{"n_layer": 10, "d_model": 640, "d_mlp": 1920, "activation": "gelu", "norm": "layernorm", "positions": "learned", "attn_scale": 0.0884, "bias": "all", "parallel_block": false, "lr": 0.000995, "beta2": 0.98, "warmup_steps": 200, "decay_fraction": 0.618, "seq_len": 1024, "dataset": "wikipedia_en"}
Each number is 500 + 25 x the weight over its row's rms, rounded and kept within 0 to 999. Layers, rows and columns count from 0. Numbers have three digits each. The size before them is the row's rms in percent of the matrix's.

# down: layer 7 MLP down (transposed), 1920x640, rms 0.0419, rows 881-962, columns 560-639
# up: layer 7 MLP up, 1920x640, rms 0.0446, rows 882-962, columns 560-639
down881 112:484550518463499473464466485534515507462503460481468475481477476491496454460498465487491464503471494531501520514489463525494478517492491533474494551545518457465484478510423532511465496500508488489461472493465481481451480490481464530468477486
up882 098:484465489492535528503485502490474474455536502525514524507485473431526509511466480488525464535474499481492519455511492498564481511524483505469487511495487487498500487509441497472469496528503532549492495500515473454486508464526521463487525497
down882 098:517513495485513501476532493557451502516496524485488513448475497511501553506456513507482467491487508503474457525487524540434522452503476485515521487479543504474477489460529471493499516475545459485532473534459504468501516507471480488504471510
up883 095:514459500483523474502498523478525513515522477499490481459467539500505488530520505496519514471448554471572479486500517456548493471551485485492461489519502492478511507524515514522471492448457494493486478533472515513474491502535440525505496486
down883 094:514522479514483516506529505477527468506478523519496480483476482491532473529470517457491488499494512506515512491523503504469477505472469517527523441514508526522499505533487505490477453449493473535513475498530459510517478536465472485474457508
up884 097:472540501468465506489501504500431515486519507494517507502456507508491511499478451483506493529508455480516502480514516503512522497518525487476530482534540499471515516506474495528483498517499512507519530516458494445505539497501508512527476548
down884 090:553479518466470515529503516520540476498466503479480511500505511529550550462440492492486501506529529493533505483493543505528535498510506513496488459514429523538482507520514509489504477462520495581529550497465471510482492490476541490493506510
up885 102:507539533512477548477517506517481492537486496527458548482490500495503469514480500505541517533520501524482498526509494531531484491510561456527497498487496515483481486530494490470471474498497556510489523503504502480536550519516512493480557487
down885 101:512489493498504497501475475496539498482461491479462505524481516509507442475498461510501503515484488438477447540498477501528539489499465484484525484507459485508492496496516482515514487508486522501525556507511519503508530452486474481457483526
up886 095:489499501492531504494492473528499477505512537473501501496483504494498485513462472500440537518520412521514474486531499489485505477473534510441526507522534504568449518545507453506483515539506483466503519462520507525528497477475527512530433524
down886 105:452485504483484419464441477511541485497489527558512520491542504488523559499470516497431435529513442498491528480507521507472543538498489510558523468494514521510541468518486488512513482520508466552501498494456530483506510490487481521472457481
up887 097:493537498458554540483505530517479478493466487500466514501495512486491551499480479501476538518505498526480484508490521506472505488463488483531551505518437504520479540432516529508516510476507553504517508520497439537517527469462519483509549487
down887 098:502483526517490536501465524490508460501500502480484523498500443509462520530482514478511454497507481521528497478445484504516523461527471496516491534503466487527491522462489534551534499470523537504478499519478464506512543471468483477524488521
up888 097:465507513474512464464492493437516541476519519500451514512519516490481489520463460537516523513495498542515512514486491506441515507479493494509481488431474497522520449514516522523525484440485464493521475524498508486533492511514508506471511488
down888 098:533490475484465459502530521511528488511485507523472485472505515486510538545442486487465490469505535491505480487550521538491531528514508484474441553550509476512454484539508516528500506516486516538526536522520509500493506467523514514489500532
up889 102:532507491495468527523459473550508534478499513480488495491468506508495518486492469508490503497489485507499526489487516461492502477533498482490520467534498508468521517475517507540461557524518511508506494453528500545546524543483508494504526531
down889 104:523504521488530500510436471482519589468524474519493498502484454518528471490521481517482499484469500516473485508451436488568506530494557507479520479454485498475454513508517502518494487507510505472468506479468470489487502485521509505497472496
up890 092:502490432481462491528492513446475491515496517507478473492492513489478504491442548518480488481466484487468561489484470477537498481491521511513506505476516505523539486482465504541490531488477532518469512467517488503492512499520512481485499463
down890 092:481501512509535548500464479488501488525496492575472470544513484518454528466510488493520495495489516465496486521474508529503487528480528468495484480537488540523490472521524523515484498504500551499480500478492502543527480491513522531498473512
up891 105:457527476501537491485528509493490490547463489535524535503509516514500507488530510510483500514551529484443507507496504458464489511516473486503465509486464524490528511489490496514465464494505483485523490495468497529511523519452513516499504535
down891 110:458418498543491455556519530487519519526473499537511508535497504526505498452492506503473492482505486505545466518517512528522474465469474516459505516514534477511549522495508485439489505527486523523515504490502482478519481481478486506507492514
up892 096:500553471537496508495482508490479489533504509514478482479508510465502460496514500493498538521481520514503492423519568543496478448493506473494499543497465518506469519496493525515509490468500556472493511531481503495483486460505533538494463447
down892 099:491530505514463513503483491510533474483525526513471482505505490488454484527465514510489494550471536471483476496488479489503453486456526502486494513473480474524523524460494496466504529495549494518555488500514502514501482471502561523545527492
up893 108:497496548532485519505478503529465500436483481479477457510514504523530520491492526491501512517471499483527447443492479445481486478500494502484544495517523497515488497491521517505521501487505522484530542486487507556550520563536518468506482534
down893 107:469440504464461526491501511515478529479485515538489505513469477530504463520532471522511492496529472504438522540481503533497475474509492481484455494487518498533513477532488476532516489452506486538463510490524470493454478526487528494505506503
up894 103:513476528467504481510506480475505498530495517481496475489474459490518497525450525478455500517512533481462483483506486471491487534483448496530509491457523498552513508520509469489461516493479492536505509452513516507539477501545464494476502497
down894 101:480496502528506481469494473465446530488553513539467463526446500502504524487487493507503505531509519504510523507493462518469501492483508534527465477511526535520504526496507433488516522496536533479449509535539503468496530528493468483556495500
up895 097:487529510528523536490500503531520544510494498510488488529506479539496512527504518553524492488512527527499492504537504524514460536540497500480497493515462491492490476443531494525468506505527481542514518485505532520513520507520510543566547489
down895 103:482468520495514476507496505479538493528484534516480462522473489480502508485499527479515512545506451475529506487478522497520463515466505456520520464511540537547502476495478484478479545499478464533458488475547519478489498484525545495495494488
up896 101:482530453505518458530526502517514496486489520471482497518506467526471514485491487508474519530538529546476498491489463505529471497490505539486505472536503486570499484500455512476511486506461505478489489502513490516537526559516486492482538498
down896 105:526471490470498500477505502525469479489505483496495504511499481474487523492494473457490442470554508450532504514502494512517501496505517500504461486450503531468480485532491492504489508481518529500503454503541522549506468481484536472429514500
up897 091:479524489497505504530530449492515475478527486525512487532494530486507506455506560466471531510460399479488500514500497492489526466517505550496506486472499522516509516495513474524513471520505461550510535494503533473535494473540467509502544487
down897 086:488479521533510520512516459507487527486461514531511530506525534515497488494508497521549517514506518542493482481483461491532470529505502495520458535491508535502466498466547522480526481468536504508503468512519472471480474504518515510501533521
up898 091:474513489551483487517511519498456509525551478487489488520484522483506494476498496535508513490521491447529461487505501509494500454464509484508498505513434495520481517531505514482546505531488532525502474508472516504504539483497515454461548512
down898 091:512502515430517536527532484495522453491482545504514483476497522505485482532539535476494509499493496515553487470507541516501451538477479533528499494524547511432488564515511485485488515488473508461499471507482515537483480516441449515516514487
up899 103:531494474532536506494493467500498523510520500491496475580494467487505495479509563511521509496483483485493525555512499518511479499494493512543506464527467497492523515477489482485518519514503487500506482533501497488492521475509436473519510533
down899 106:518488529498482519497479479509466509493518518534523502528478451506475481463463481480529491500533542545514496516498502483495480501468471521484494490510523513514497517488492514498454521503507551500506480537475482528486509534500503470477429511
up900 104:519523522465491532488478507495538485472497490474513463536460501499502491469502494480497525487494506482475485484480554508517499503537545521543511495507499523519477472485513471500504474537499481528510528482465495482499501473501509495542473479
down900 106:482510497453482501499471508486459469494515455476484467576521504471509492538472507518498487495490531481484517521472506517459491521510515549471554453467566511531488505489484506484522524544528515491515489478537499477516482507513518480507498486
up901 093:509507491502496520532516470501485491538510462471497488525506517512487437500505508488500484478524502432434516496450497550524514508472503536512467482491489495484532524475485440482576490497512470481545506501469472531475459535493505539489530486
down901 101:414502451502471498526484468510468509504510487521497500545506467521482497504504484501480504524489519485487529479428471493491511476473490458492497467497499504483534473500471519495472509470491452487465467500485461514464490484557491511526509464
up902 096:471483475526507456498478529543524535504486528494460474533480501462471522514537539529476477494514491482493474527504466475485541495475515475517502466507507480551523478500533475474505493518530490464498511501534516508498480460533503518474514521
down902 094:493541490481454534513496481516499488493486508489473506506521471481478548488487485455480534535512554533500506491474520498462515456483449488477493533531542565502496477498470527508480528428511496481501500489455485520495568515522493512495476461
up903 100:490535451495515513493495494503505504487484516519449511516465507486521418502495532482476538487526512510536465516480500480498492443501486524506532498459498471474569496531508477500530504483541541492487554492536489476530511503528491483506477505
down903 104:536470512527484493506474509428512567544475491541552521531490467521526505523482497535552511480482468498500475521535464514494459495523490455430506468498494494529498472504489469451529476482473481500485501480473492505475542502499457480528529491
up904 097:517502529499455459513502531522517468497496517572521512496506528489473490500534522487547494567494531494485498480507466478518481492477493500499523555471537520487468522475514480473491522506492499500573496462498475486453498505481500462465506459
down904 102:497519536528487502474492535451495446478490520498511484498492537517494515514538509458489486528493457468487493555495451488496534530499489517496480515501513542513525517518513498503496534488524519512543484514467444500456479540497519444489528459
up905 096:462507494519531476520521538505503526490513494514506509489481470442497485503479537520488514459517518517479486496508475545490475464469496507525462507512543540497466502532467538500522434489564518514454466507508486499500493469506540491507493475
down905 094:478510518483507510438491538540491489498455503469481521485461503501524530455525528510456471493470528534522532480458506498456518498487496489518511510531469452501529496552494518509440506477459524514452510534479445467487459492516478544534525515
up906 098:493517485519529522506491508462501516498510503512468448557486512510532494502533475519448508508511462502488515490483516483534497523536507490526515483498514483518532487485507476526520499539515494537453518508498485482473479475470444545483503530
down906 095:529508526481472487500492494503493489553484492503508522552457451531485489493494525566488513491511497462487501489519499541522528469505486449501482479451498481512460489465488483507486491527480535446490506513468521510520478458542516503481546505
up907 096:470540498489517465500530531442504472471463509507508502479530487500532519477508503523538480466500458524539469452517538506483516514485508494490466472507499538478483502501499475478488503541486486556516488484537547522476493537492498464482539509
down907 109:505501515450491482479504532492505518497495531491492533504470503489491510477547521499484498486486512457504461464501487539497474456498485496469497480500520523492491504505463473499489500523546459517516528523460502537511509481486541467482534525
up908 097:456520530479542533468444484503485487499505508509464479484499505497508499513509527458507479482535507466463532466509511526507534502493476450445522526490476518463527519499467471530510516504561496489462479530521450480519479459497526484481474545
down908 095:487481472498506487493503514516476520489487506516465461524493541526485513438520472511474487517486478531493488520503530490520489530530496496519484546474515530506489534484471518539557497549507528461444481492545538467508490489489492511518480495
up909 094:474487483494509494487516514479515465481528488470463498535530498469495496550523463471483493468499483475549532483527532498496489489504496510514494534519499478486514503472512543535491455457534542484557495485525487507524540528502462518480481538
down909 097:503493491535459510508507504500505488497491499495463492530527517503511539484514492538505490477557542509488557488503491512501497493484496463467434512468486504488466499498506532547504481519504529530483476505526484485502480466508481539467509478
up910 098:464545464513504527490502519457505453529531442477501508476508518511534503510460498462512517468527478487457508524534561499481543481514482537484527502482512490492486537525536479495484446499521518543499485467489460519484496521536472420470498483
down910 097:473499499512513488525468499508473509507486537495474461525506522452516490480522491500505526542523534490517513429463510497457472512464504477486498508534504481547519542530479480510474531509508451542530476425512467499452522527487485518536496537
up911 097:502488517455450485545514475460511517526465510507493484494502486503500509492514505499508475457525507453480482536489518459447502496543525487456498491510504528491484527473466541463499511485471498494510496509495522513506490475493483534460496504
down911 099:465501510482511458520523482485509533487537484522517515482528472487526523484525504456510466541550526504500501496544492540561517472499511515509548522535432454488496516487483487500481500510558484529464461504488497494541510535504495533516508516
up912 092:508503537510491489499515456504482457483504483527527522472514477507491490542486454521498455453497497476486523446523494520499471498488480536484486451475504462579535493516553529532475518509492500476479510426521478519505480478498475501532512439
down912 100:508516538500557511524500489489543508508518534496474476485495549496463439476499490504514473476522498481504499489526490523460497526499501507471466489481479499481468507503512507508471497558493518471516485521531521472457510478555478502534495520
up913 105:472524506508498510496496489464517489463507511525500544511521486557472495524549507472532484457511508476461485531469486543518498482516526521517512498513523540472532520489505492503488463523472529501517471499470516456491512511520490473478454526
down913 110:493533479535464489467525486508499452471527502506516501493526462476543468487464451488492521522501515505488487522490468515498457549522516511471507438493533473508486530520474506514559493472468493469507522515499460514495472463463483553501533478
up914 097:524493471513474512520525434505520467495471492499463500503522499524527552499505493501508475512539482509452506511511485480536496519492459503496498501470462483511518513505508499490521497478504499541521467503497502476534522499515541502461521512
down914 091:493459515541532450455468498513527483537477465482535490496494509508481491478510529482551532473525544478479500484509483494516517440547518513489476497465493500521538515498480485551540536469503546492493527484495493533458531535503525480519518514
up915 101:453524480452536476486510544500483505508493490535492485484543517513495531515530531507510453466514466474471463548511512497487513504454509507512465483495498505503555462507500473480490503515508504477535519560498541473496458518474504506502517518
down915 097:503501503507511557481510489479522519484512540534495532465520512494519493494548491451557484506474489497502489484514520493504530490485477488533533462514494559481526520501489545478531479495520475487475457488477519494526508529525502473471535480
up916 108:495508534446477537508477496512487478507499517515491430525516472499510515516469527530490498481535504515475488514510471540465468497518468515519499472541532580454528457461506486510502496537490450505510500501507518508524475513511508482495465510
down916 107:450530468473518505503504512544520503505515478520452439482539475520478488514533482527499458502492512475476499500503498520435496500498520505507503531525497543409504499492517511473545474470479513425496504531531495489490448487501522518457495515
up917 102:496534512508523510482534486486510509531515489497509515500476491501525487478465476560492468533550530523533483505519475524518528506502559490494560467521526533479501534528503499497521484478497542479541482530481485534519523507516487503504497487
down917 099:484453553551485547468479537488525513462534466511508479499504510485545501490496543507505520537511501495474548520513475491507457463488514505484507535514475490514509531507504505489541538463444525500515531528494512500472513505495490529497532499
up918 108:534496524499520511479507522493458432526485493521450506552500509504433481501512467474484508464512504485458499517542465509466502523492511476515489523557509496520486533470459480486493504515499522484496459487486494513492505515457491488478522526
down918 108:521521468527512512502512546528469465512510504472507515478512497492443500498545485482468523535535482474472493524515532487482467481472491507503474495535480536488459491480479472521506465489498487531497505506501501483543489547453529483454480489
up919 098:520508437504514440534543492513519474533498486486480516491498524497458513495442525469455511480464492478482558507502510507473488529471512468546469476468542482500536485483526486525486479484536483522445518478514509456486496479507526458452490501
down919 100:497499482533508472493507514499518473505481501478497501483555484522481517469462515441470519484517484469484489494512491477540434458457478506498513509483512503480478497503473497507502548492530491476540470488523503487503527494468514489505520480
up920 105:515518546459514495443530547539481507545487479551515511438492473490468492571476458552498510520480534492494494502563516468500527494557493526476508429529495541512527521543512493540514505527485530486557510456499499537527490505518503472491517465
down920 099:455488495421490462551518470536506476499475509505523467521520502526515481488444488480472527512499514507470461515480510504457478568538468523513530477492530540491484489502493499491489513509493513491526516523439501523486517530497538476505528468
up921 099:508551505496472485494507510474518504479455504500539510499492542463506449532484490516488578482491495512504505516509510479510539492519476443492504512481487496526505531453466527476519474519487561504460472480502487506513504543494501527472438499
down921 095:471519501496481493513491542488512489515489461548524490507532487466506506513432480489480465519501553472530488536493461507520485504483485481513528495496517539508496521499479521512477488501514510518500495489481471523501488509479532507510486506
up922 097:548463502514495466528519513500493471494548496510507510483479506488502514487466500496545510472533434523471460467502462497499536493473460495501499501507498540496462482503475516530520487493530534439523507475458503508508507521506538540494551494
down922 095:484522522522525464494490527561486537524430509530539551496500541460489512526537480531476514505479505521521502547503494520500497511493516483471482551461505453501518497533510490481491498486521557477498464489536531505509491511507474516508500510
up923 098:484515543458527486523544488471495514498438494472540502532469478503469540483493499505539467518503463513519485533460480510433494528480550495492499518463496475521535513504505513512508488474500495526518471458485477514472479459503493484481499480
down923 090:493508510501490497561489527516501520468460501511467459492517526526511494461482525507488506466478479470469466470551512521482544474500509519489481512502539522532514481490498480491500510473464460498469539492480486529471527499470483522477531500
up924 096:497489488510472460468508468488527510488501521460443463523505514500503508446526480537495552486481535510475511513493469452506466517521512505528506548527495499502464480500481525519534519501497464529490506515524517453514515540503529517545515562
down924 102:472476492529464475542521467502469453488477488523460488480507495496467519490487470492473447484468554531491517490488486463520456464513519493528466493502465527519517512512487512498526505478501500469478503498495551499523482500454511524486538427
up925 111:510499512489504506513484489504526508526487525526522485491491493506502463532490450488503475549528473544521499560474507451509501496476425478486522525516497476477500530506487491501474516507498539491533505520508478525541503501492503462492465482
down925 098:471502479511485499489491479544502498496493449483489536561478493482468502472519485486515557485525517490467473439515476527513525458498533535476516525524549554492476493484513459484505508502512494536503480515465510505489503499502524490496500496
up926 095:509472498479558504498504483491511484464538512471485513464489499466493521517497499491492523530486519509518517515464497501518531507510509425504465510460555510513438477493515495489496506532500521472523506508468456525508513515536530525483530493
down926 099:467469549508464477495481516504489520521506464488493512480528482490503500525493476479528489541487442512519541496521517507506511514518523502515509493478511484517534527487491510518483473473498526487442528527489511478494478483531503464518489499
up927 099:484459497508480524497530459482480494490504506505476469488493460516464502498505534468503501518529473501466538491531502525528516507522485491490518503483516512489517530521559471477473507480505497492492497498545496486491525489518492476510500500
down927 101:463492501473506524543495522525535471476518526483511492507484488460489493509512508528488500561490505522474424482533519485525530472478489484454485502508526481502514513469477466486517511517537504492511480506457524494508468442494466516466519559
up928 105:460514529484516559521490476534520497517531509487530462567502464502498476507500497497511488504507486519519508499520522486463472512510494495503522521496471498490521525524480476487544528527466482488501517550491539507514483538466479504517507511
down928 106:501530517486449478512525497477510486486471495486484471445510472513518524484519481514460500482505454480483570482479473480451452513516449494496510450525485473477516498507484506501512451566502535547493522513484506472493547545470488529478525501
up929 108:513515515501536491489516496499483490561491490490500557501507543519459510513502495476505523506520536523462483498474473471525505490487525492510468482503523522492488492480508513527479471481472472521528484511509489459506511560498527466516455540
down929 104:554538519508509524511475447494508464532462491543521491483506502536453482499514481469529528480500502519517502508469482536549497520455507519528503538480509554493477526517539516547490455528521479512483503511499473530497511492514497506474497525
up930 114:445523506532480510479468489489485510495489523495478527548526454497496459459534471473521557571477511504512516497492520481502443499535501505517494488481473531537500546525525484494481528469532483462496538470508518519503527481501501508489552486
down930 104:543473491495547481470515459538485512468503486478441496518495492508526465523533470466466493533498514491508453510485519529508496528468523446490506499478478528485494507489492476489479499487471477496473449502493472498474506499495513495515519540
up931 099:499503500523509480449479474499495546516519476506478477476471513491515458474516540467479504468496499493498521533502556491533550509444523491522473453548468488503456490536512459511488501493520532520484487526564483480525466491499494534519515506
down931 092:490491479508477458458483498481543474520495536519473528517493499514459496508484536489472510477510450481489487482471522513456542514452490480523518442516525489508475518538494466467503497525521515520497523467470524567444504507522516496489468531
up932 086:532478517508510498541495555524548484481502489561481503495463491512450504518478483492450492478512486498477493534545475484542508479470486481520541534502495558520449481523541503511507446518511479500505504530505530495486551495478503496551496504
down932 092:460527448498516480542454537501501515505481520522505499529492526533535511478486473495463535491500538497508522496473516501464487463477488497460492469533477450459472482487472534471517541503491485532517526487529469513516482493476478469454489475
up933 104:471476480505503537524502441529477473476482500461514495507516514481507506508498526488503457499530525446508478525533546534477479526495504533473497493488503479531486544469494447484513492489534512507453554483468472515502497524488517473469505515
down933 110:498512492549491533518524505462481521494491515476526474502506545493498487464538506487519551532507523509502504496465518509496511509495525479466504461506501467510446524504526473510490489448474517482496491551499504488480529499465495475519488491
up934 104:510525450491518549535510479534516476521494508481508492468506487473496500447478505470472518517527451501467446502514485510552511505509505517480482526474500507480470524516501465475485515485541509499462543511500494526471484546501502522485527460
down934 106:513465517486493468519457499501492441490499498532555522532500463486471465510483509452486483514526504494476459501488464503482508493489482533523504487515492484501522495474485480482455493501470527517489489489503489499495514564497473492515529469
up935 118:498500475466494519469511498433485518497497513524492494539465539501482469491471518474489552497506513500485465532524497448482478537530533512510478525512505501479497522470491478456462494505460498516517476503526473501501477494549492527498532504
down935 118:450498519455460485518491515481502509494480504523451493533527464474540501496503511512485524490511526457503471515499478519522493465496501516477501492512487556500517498474482520480543502475525511515535502478503542490542511492491461526487461484
up936 099:470496519538529513475481490494526494503551528492469497494498506537502475545507479493552478495492498525521564482527491453544501503510488501501511523521455489502459465483489496520476485521497490507536531504492513518488497486520498514517547499
down936 103:472484504463482536509475504493499514497518501486492467469451462517512483497510492509486498486521513523491451491513469507479501502519518456530499434507530467489480527491513467452522492494503527478449462502494489498506496470499474515461535485
up937 102:496467498530475533512510524521467508526518536455478500550476478504492455495557544519454523501473475520528496510484487497503494540530494507470512495519527503492547523486480505510536465563512516516508513486513507558485471534526482493534514502
down937 107:479510509512491495515515514503531500538505513520515535534480495495492529495474521530501502487494482479529494546540500463551492487469522496506494486538519479493503529455522547509493551520530509519470462483546486498505466486520493543463516509
up938 105:462494565487545474481483458490483504517471529470470502502482530501520492505557460536530540505558508499496553558500528492530550527495494498482524500480538468534491527496543524502500490491490547525480507490494480526539464482525462483495508509
down938 108:490472463494454523522459516470487490484462486488510448517500457491476449520474460472525485521499493516496504502501528487480531519495503528460500534482522574465494467534515484455485503490508545470528495462487503531529514476524506507492490510
up939 089:526449501481473515464504547504527488538502513484484510509493469487487456502516472473462525546460475489500521529493505470500494520473517461506462501515514447479522481553501471492573477493477494451487492511496518494504492508526555482472502466
down939 100:511462493501494524448526515485500502535566454450499505505483509503528473462495475531524484463506534500504454520477512526511524474484489475520498513464521481491503500492500469512442540483455521516481526470504488540466493460510512509512574505
up940 101:482522463518514479503492488525496510486449508507505515504546512471526527505531524448493454497512463543502471506507500516512495496522540497515511505480504524494497488486509489518469494515465453503526501483529488501490476555506495504503524466
down940 108:484474490509493500479510451502490443502504483480503486511485523488481483509490456513469507466484507516534481516498457511532509522468534472496507511527437464509500496488513519531543479490536533528525509540503467501533500448505504513498520527
up941 090:517477476493484506513510525489493480488519456463516488479498507492486524498452540526509525535471481522506526514556476518538503486522493482491503501482470526518479488498488495522494499501513492509507513537488545464491535482509521454505513484
down941 097:495484460483459519564517500476499514456487513454500430488501507526530488476491486484483535511518504510486487493484492521480449498504509523525497446523463506528479501512484543501491491484481474508486499536491519520530487535494555454469464477
up942 097:488551531510439573502521520495527486489501542521491543519519487531536535524556478492490526539461507510470479518473503463524476505525529520515490533480505498515492510563494526515523454529509473522467514503464492439520521499478506500506512511
down942 097:487449524531487505509518509498501437472508490506498497537500502500501536508487486499485521502509451499481514492528461483511496515486505511503495495532508423502472508521506502497497500468501525507532552468489492521459475457495476512497495524
up943 099:489460509504448520517510457538445464523505490446477499458529482488479499496468470481463502530500478528478478489495537494512448489511473468505486526538507522508476524544474474501495458528486502466508453516515512493551535489534458509463509523
down943 098:536521530496489507504509505459516527509455500477518489501509505514523472556502490524487529457472526488506534523495476491498481539478488468536523506505509509571536509472478508498479510507485488469500490505486523504513479449507511538499470538
up944 112:520433496520472475513566522501525433492512494449515491527508476518521549500538506488516495478507472486526459511474500511557503470524489493450485528492503458472478503479518482486495530506519534481490511516508462469494500507525529490483488481
down944 105:475519503515461482534523490504538454462509495478498489496510490538474539532534496529497546479478505478511460449463485476540486514506439512531518512549494518489517507525538513517489510501556500493534446497487480559508449510471509531464527488
up945 101:492533496520427508476448515474512479490497496515492481509508470505470521510525496486557534528497498496493504464500498476540472452470524518530494486499492504539492485489483511499447473520499512496493537483515491490462485492515478480502516459
down945 103:538494520489548507519511522510475510477494480489488527495491483538525532502517489491496525482518483529485498466516459520493483463556501498490502445493508478465510515523502464511482500522487526528483487502485546524500478482460458555512500511
up946 103:558457482492486519546487519502499536523482545503463503484507521483532522486489518531544522528470489504497495489483495516483518527476489531499479512467565494514454533505523494492493529531479462528522515492464545486521515489501470452493477552
down946 096:534490513494532486506491522491496525476532483515483502555477481482513502508465500509458460450523528508471478491477469495514499504525509471501514446497488463483514482511466512537479513497478463511496489501528468433484503474518515503502521450
up947 093:518482515519538449519497507492534532519490506508480479504518517461507501526500467483430529532522490479551555527504556524483526504523500468527498513495472490517481526470504467518511488536486494550496453499515484527493490486538507495525516485
down947 092:494495467440493521520525485495480521491490512485540480472534480486534549482537468467476542524473461489428513542524503553507516476505472461527479536511512535489498474499498422486484500512552497513495502490491506515470508535497543481555495493
up948 089:455483542497526457478543509542532490493477499470490482512505500525472503514471513478501502522493475524484524476550487494581457523493546478487502545481503479484505488546511525494472498507504514505509482537496512477478472490524483474528473423
down948 085:503488545521515481511489536474503474533504537522490476532498503459505532537500491554524510473539504501535483491478500514519472464465472477508496529504520505510471508514494518473476476534484468532484501527518501506445504446479487500508550532
up949 098:504508503466506493475485503504546512541512504512504506481488501467507464506448540518492516499482508465521465496478493478484490515543526468489475495520469499496494469492534511543471480514470534509525524513520517443528515527463508471526465484
down949 086:512481508481523501525529483570472495474532507435483500476489515497508494503518481503530462522500520509496429489472484490494457502456543487493459488495479502493479484448496535491485466510518509506491464463488485518536499466482500499493482520
up950 099:465459536498515493450522473467467460500541525557514489497517504512471519503493515520549492482485496526497515482528488472487507451522532519511505527523516481489491472514497507540515521511524468457508506498502453468518488502503476531510486544
down950 103:537472517493508535491505541451482488506473511504425515519544556483492483502488519534461496486510493467530512492450489536526488473509490517511456464503487493479512502519488497518491507484494519466538520518526457460462517505509531508525496466
up951 095:489481486496437511531521483458482510505484506488514511511522504475494485519530466497539498519455478525509528552471522464498479490520521496497511487470511519505512499491477499525475511505499478478508475519499505536548501500452469500513500475
down951 099:542467530507509502523500507500489513486481488533496532514480478490484510495540508504487546552500492516503484504481497486489473531475506462464514521519458477485485514499460468497529550553480528506528482530499509503529509523495488466520497476
up952 104:467486495475529481493526516520524502503499497461492559488487475534522490492510507520491518490445466498446498502505517512464460492505498506496504478543456530459512480520445461506487506530478462469523516551493476514506492467479524500499466459
down952 108:530499482452498537490485476503497495499475528542481517492551494541468484479486457565497500514507478519515468490459481518500481526508489449491504504497511481495488514498506500491567469502512484510481521483491519510465477508451497493485483510
up953 100:505534504510476500478486521486529475519465506507497512555484525506525480484500484470500466453460504502516493536513519512484488484502495499487493465500480478471484544495510519498521554509499468540500487464513479489484479486504472460499501518
down953 101:504491496569445487489485504488501493513508491462508513494505474501496505485509463472486477496500517464529442494521508494477507516479454484483487514530518545502542524522478512487510469508514545553482447509538539513516482505467460535467487484
up954 102:492499456537437525520509474460481500484489470503490478509516467501514555505492516487515500519490530522511453455510457430545481434536545495498514526531528469486464543532529479504482518500496498503515524503432527534458517464478467476477495512
down954 099:532476495502476469513549527524532529518489488453481497501502477497537506492513478511485472534477492469474483507532439472529493476495469474449512483505499495540525572484498487496475511482492478509530490510464500497450550499506494467546491478
up955 096:488509472491501474520524531495521461525486443458515487518532501488484512519486470443503510517493480518508495503433496481439481453516492465486502457524499529511442547539523503522469512449453535496507542509540533476513498529432545509467510507
down955 101:492506515536519510525465506517484465460490459489513484518471492506508551469487524481460510477484461492455491488493482507507528452508508494503487508500506511502469517524494445505505520503493542526475475472495510511518501494514465515517570455
up956 112:507508477484560515502509503557467469477486512523479492522572508516487498504493496538501505527488492519529492506550488437475450506509497528470471530503493524482481522489483486501513487478494497493487511460478542460511500526515527448517485509
down956 102:505502479508493519517527454518489500473478538428476531517563488493531504488481489502516541447493518513493470493515514508498508487468508510438483507522522505475449528508512470473510491500499494507479499507475520532464471483504477496495485510
up957 098:479499516513514511500509490530466517491525489495481501509486496452474460544471489516530475513475461514510459493476550443527520513481488511515502483534497458489493497507551500446482509458531465509532498486450483482495574477477582515491484504
down957 099:489520506506516517465514507442509476505529503488499499537468453538480515487475518562504487444507482463502538563493495462473457504516489458517482526513518476529518501494484506498487492508500508500516543546536498458498503521517474508530522519
up958 099:474538499504496504532480501536512517483457464527494511508506498502501525522518497501528503484513545522498538499500473490480462551509438497486521513473475466526526487474517468523484513570496533486533553512521510476518492515501520507531482491
down958 101:504503511558442497513499500448504478486487499455512438576521495485518503479471508470495479495492547475513491515545541517533500470487497486519508546540474480521491466454467493507518494491505475485474526516510523517512495463520497475522514484
up959 106:511452494492505526454484509464473470493514544545566506493489472516474501476512491480562514500484523487464527515497532513500518470511524505476503511492498510531498484473505477445520502481488489540491509494487480510463502491540491437528454481
down959 101:529512503525478536527469490502513498531506469472529522503469480496485487460523492441525470502498499480512514505484469465509464477508479473519460484482517488467525477525550500526509515534498476473527507519524490486470491500492497553508483514
up960 097:458467523489543462451529519556492489493464523481521511523522476503529511526523523496495550496457502530463490513466521456513501459493508504503498474468519471552467514484515496500539481454511482512499514488504495498454514497479493468477487479
down960 093:551507498484490477504473489510443541459510472498530508510481503468533529465494506509548484584494495511486449475498523498480531515540496489499484485484536476471520536502494495502472517528454501508489503477486469506507461483525558503503489505
up961 102:499507492493471551480526472444497486520472492497482527479490543499454510551502493517517539517492510494537490527513466511483508531466462511489491497497466501496508502502506501478538519427479509504496551502471481481539482531499511504503521485
down961 101:484493510532457500485523521509499472481519532493484455524530567439499469533475530482496498515489542505488485530534507510540486534542476484540490472463521494481480503497528512485537468528522522505490518483542494515491529541472525502472485504
up962 092:497485530517453517458488517497458508492479508489495483497485518481478509516521507496516488474511480486494526531476489515495532546505504502436462482454512483509525544461513441524521489540521482524516517506516540507524554522501542491498541478
down962 094:480480521475507460502476533520485514542498516512514513499503484490538480499520481488503505487525487520505543512497549470483495495506498497511511490453499501514522507501525486524518489498496528512546485562515485475517513471484503504494455505